{"init_std_down": 0.0, "lr_head": 0.00728, "doc_mask": false}
Each number is 500 + 50 x the weight over the matrix's rms, rounded and kept within 0 to 999. Layers, rows and columns count from 0. Numbers have three digits each.

# layer 3 MLP down, 96x384, rms 0.0814, rows 0-95, columns 0-47
436591518482554607466480548516410504468551522472519577537471595521428458427534453508494462396563611503532516556533418548535492455517520491534420
573491542465582599438542428465504497576549448489510458497538460486475541521552491526455516619573515498566455559464488450441409413560582479443446
504548574484571501508522567511504479554416515510468546492489450435556552551508560485440392433498415447526522516433472476471593504503458530449475
576496454537490459567555582534597499563474452490523548337528401458568475506574586502509540477518493577462489442514397496542489536484466474560443
460493465528505427494514414577550514536558510485490478494488423559426470536324455516540472478432451441458495489506515462444522480388562499534428
489449447585494520512451500505519423438493439523590516466478542579560532447529396533415406493512506393424510573422544494424503508500523510504610
508455488500473441600494557431505519540515433588496480430578431609584500520525456428521551448517596462483494510515421515570441359505498402483524
482562538432517547511453475505483517541472484494477521499483433498476486437507508593453480496538473449516453483529451565555432521514463446558535
466486474462436431503471522518626466429439608552495437604377498554458407479412478547545561512503574552455452543606624507480550405492545484519464
524526445499464492541465528389480465413474567506643484530517558480503473535480532543516578511458534481497590390493455473556526507443498579462593
453572489502482578509487404565510537509517481461454474477583481520544528453407414647563485507479394475422421548513570573580505551426420472558565
516474475433549535403568462533479481539474466531460534531526510443566490488390551532541525453428545424561595465540441523477618484586558514511509
576536553571528544528530544449488557468553415586460467515571478466509571502562461526508532462556446490444551401505513411568466458592419537468537
505439455526514522466604517445451508498653472472513516476512435491505442548548635434457599465476440540556579465492551353447531515472454454405440
471473534500516488505563572539534531492463552490493518530532485569481533422495514451491466463540448538445524447466441463405459544542463529478549
425538566487535521530508597580421471443517454452434437426431480492500458553564453504480484568431579571455546464431514506397514504488506462463528
580564548516586453600459505436428512516505494427506466557487413605452447558542523524513497483532613466440540542452414526421538494503447436478531
427444462522475547442429497476437458505497570511426509373503500375600481579450497531592492509496477485557396514443380524540516527520569544479553
560486536533511513491490460554504446424521504504456484501444588517442460501575444424516483417590476478474533426544485457512415371630563592476522
509412500508586463581513573499472465484477502392523529506426511562524454472395535603527420471400590551430519466414452444504405517466488468493551
520510503518481447492461570506547443442482437421455527477489454531546483456464463560473551566453530468501502502536470473423453395499445548553572
428523612546474424522528451469406559483452498502540509544521488401410434575542523544618594598511479485587477561470554481548505477610519549506511
544512580391413488468475520514522568576408439493550502481433523488515460531534462582508494501476508438479468533447547450664484567468561458469576
543486440511411621513398508491498569507469419516588454559398429508418523542505605545519592445562524499503511550416473427485471647458556393506483
495422538497486504423577435546454423456606521451419598547559416471459482493534498416531486368523515578565490454474542481453485497467466481494472
513527446510558585534534563536527550520575549479575515414511428478598630524502503516493518486486427422432511544542547477543434496452511409486495
475478461505572573546447470500530494494491490520540421444439528525541505489487417581428497479554460494521453488494512434509500492511538491494540
424470459494534465501542477510549529435408535471469564558567569472483566498546479382446486435506413477515460439475487424466488564544445519462458
535594556503518409494494498533531564462406417520500495472446505448437507422486555390557627552468513454533475437516477477553464484464460597629514
567510497455551442518555461503414541471518546551555542487581516593523498524532560523398531462474484528456436508452576548524493571555434550500476
445472448406555429535551552495519479534554469527539509548566564556476548431521517463492482515439577456508438472521585534437574445456498448479509
416583499473440538469449413489366374489488584507423513564513526518413384460464475546410455594442475511515589420545538474514546425518489516416485
446441503564553487465511494546458534524413525516402562500456503437475525486577538453466499437591511551512472570583526495535467493542542574604477
455475474437457524547593470513450441427469519550618415487510459417483370620514494494468498552527387481573575440524511402517509608433424517529539
539491404560520507477438523516443367593541436522508509444445506507536467517512523514516546476437538562559546481404543492487513522431541447598557
541502467414507546469547500476519596560531482516529487444513605561524547509535502419349473550508512438542491453513468433503472536444456536556560
539448454564442423636528487449462506501441504502550531495490499499503544467483460475464488480499499574558467578598530467582494535476501535524568
468470551491467507514538441490539556514521501524500553509466550638527477490453513470494522443495471528535594455478507523517467511475448524469532
594444550472528459447482553514493560388523595476394516522457457643485544397533418455514548435485442432500493522425568521450524522483526515360509
478480532505575521425565385452453482466493531486462490514426530417472499577444527534443522425457523513537485479428483412543561537559588611463491
549429396540496469520539462450571499479591516558535577521591496545441488520557489521549468466539501517473489514544517461519444494525462526465437
472418627509533388455469597424527447487530457433485479474403530494643543445614484571654485497516424446471436561481560532450340539489478477533464
469553509534554542546399430485572412556523504572472512434552514508471576459473494507533539557463466534497471462494420440594474480505501350555565
468514498583538502454485482465567496424593557492468426496429598470557526437486510427414538526548548544448455538446489465520454461436567540448472
493420514463550515451497490432467561528482621569551556604530469566471467511473518518484497504504518537431494551510561433585481519440463442488515
484498420409450554541531593557543522535437568445480409428486476547553471404557465511507492525436619490501503486423516540388549474532468475548435
460577548551413521451515461566542561520537446531418443473380501502588537465569536443468492529443520472531514524589596578502548514565573418463496
544483506440385493501431452486548509516520475531486448497407572470590487493534505469503460550540518469440497541536572554479580517466397481615478
545406468431381494549428477466500496408493550555465497511528466477511473515473473456493422434511492525449513468491419438483522459471436485522439
499426449504463543579578448477467442466550415469497383490448419506553472473460439396486531526397478509429605459475531423480570416586598520509360
436558577558527539518526523478489411514460507476524517493519568579483514449462509483559445462432558466497513524496521504430472442553475477522483
516537474518464557524465487488391463453544510556497460524520534512449443479489558498485464453498533552459443407508603563591499482572457489389483
492549507537500484486484504497488564529547420481427493473480479464392580527436549489516481450534384516485476517498501420417447531548508569570552
492515397572531497473497462445496537543505426513632399512525572529491499445559506505552448555513550559506487439455477563515532532463574472568453
442505512545508470496483543556550517542429559522529480547596509546453558583546507428466470447511520523524528494589486561461579567542466442536496
508561555395524533586467401512551509551551438606373532523565499343581549541539494527504519495536479475523522480482538574475553534515522487519534
502516496485448465447506478555542520477496514592562407522461494453542526513591488573487455486561560500549439447513518516485607541552468542437460
532583583429407429480527531460531466552540504505619535493557556549502522463508488541538529576558542529451522588527499563600537454490551444455573
460431503453520482535552596515499541574481486521512538505532477505465402466477506540564499540420504538470405543466484593530499600494475553530464
446402475531482611549557450479570442533487468510494605459514531495552576575585374498434543527495535504401544588591536505450478386406529582478377
500468496567468459441496520497499521448385531451412467591548488568396537505455427529495479526514525598553444561547471473495449572528461478511465
500633424508493624541515583548497460406505539453504497481510459403562464583509482431491440506458503528541583464455397506450604549491610543538486
538515563473644482534424531438518532486486517449492570512563539528500488443448557521523455518478511496540535527501439486468438441483518476485474
567385452495399535536437458453528589545548462540475412561400455533470449452551503558564497505522575513452553511494492621470463569564449482598483
584471426501445496539442453622473550494469506492519518457556608530481538567467512572470456479548503590538476477456481500500506427426502562434570
521435504433485445482507487396547593511527504479498486494500452557568469534548552594445441521454481470513401538543478549429496591587513519499476
467463463490486556412445507523462484468502502373522554548445506482454548548401547506451475494534605471461568569533469469494575497511431476562457
475537562568440565471473554582544501632461459467494445497554433569481459455478474454570491522582496483605472366479535482443493471623532468387548
474561469541505447543466450542416438559456458558517500519477508403536540490385463462478478543547469499519494565553456545520523531460429467448670
498541520419477490488446510454492463514493503554489468396444489440508475609496509484597490574544448514560600459529540467473565476358484471534501
459543589541476403510530514611529499619463566579511491528489544508475615484559543555561445490502500509557516507552447556491535462445525532457555
504561500548572574555527496552614503470521513397416451484534483456350512515525440633593556580523445484542446551551468497494446517522548585424512
507513524473474544528441506494564509513485495564469500548462479487454479464526498551494562427513522421561493559534554548532462463477460341555477
453537562533487423569444402481518478521511463457494508536387469564431427497446501410483572599497432516527462442531459536543489548531523471461463
487484593453452414524550522524497499551450469484440525424573533435509498355483562530566475401483478577521590508496454550546564454476594520434584
472536488563504485498465498450504447410557459448605540532598502461539590515409538444522477576591462438488625561512534440556378562552399565556488
567502480442511496386496385511581506436473473465554438501512524482420498575570530504488543546491456506452510536463518524376465510479456592559516
520502487634489466510470610409558507410546576507489490469524546514554445530458520394550506524561529525552501510486498589518509478456606487499522
517573495609589506406499504518425485511571480515587511480486456531565461478490494535453549534493506507406475476508593482467482609437505591461479
535570600506433564491484459536514575492426423507475460531456545529522482455485426504471488535508508506533471538621536523521448466546494534564504
455513491483516449502472491498490442505494374500506552463538449420460502585417517527465510518499523513440409466536474437482607461412514544410463
523504479410466554391481526518566472501457527476526467497430475431504423513493566479524519502531407495484517490439440492459554598578519488560399
445545450544464504465474451389366484532570550505532525550520547506569518587449522536580508523469523481436527537514495537582493569464413435528356
543486397477546473453481515457556488409441498492510542460442442410546546460618513484479489466500465437507511533449471480509504502546544498520456
519551445481499502538583545529512507525433496463506513552562526434427502599478475390610536475498453482499444427579512529576443420515470461448463
535521452610499436513522451419507456492576517536521554499566468586428460522560502379453502432460494522457531490459508484577514403539485542492586
583465496470465404489510570461430456464544584377588605471590554398510471514334488515526531472621366480417476516436475560497527473523539481547461
522490554413448510480390450624498536494493491539375573485430478520495513514579528536511449549542477428524484510489410568481501432438518553475490
531494530574517507502523409431492495531552425512446499501603501505387482483504524510482460394470492444444550502545508564411495511494455574434467
431457561480545572467473509460574592503491474572455473520569456565534569506484519480445534520428502494454536431464490527427424482522471367436583
496477525534568566475456522568491529596506547437597512452462538596491558475487467448498404513460511559529501554557477523523505513508578464552484
407528550502489484475534545523405470426499499471446407512503530509571489476565488530399495465484559500582494501444510499629537457537490561478414
493443441464486569400575507526452531430521603579504594568477560470502546473412487423485529626377520555443512518473515471496500517398458540542532
504502553434549489482536613589484512599464473462514568526540574443444558498541468490561487541452520530542502519502531429483534506472506467622512
470469456508565427568583531539463537561481630436449439539523433509614480457491460463502588531511570462552519471532517600541400544500516474493547
483470423475494457429484548478543460476472571510508420515440502419465453469510535539373425567440554541561447514467495463469613461538504501417523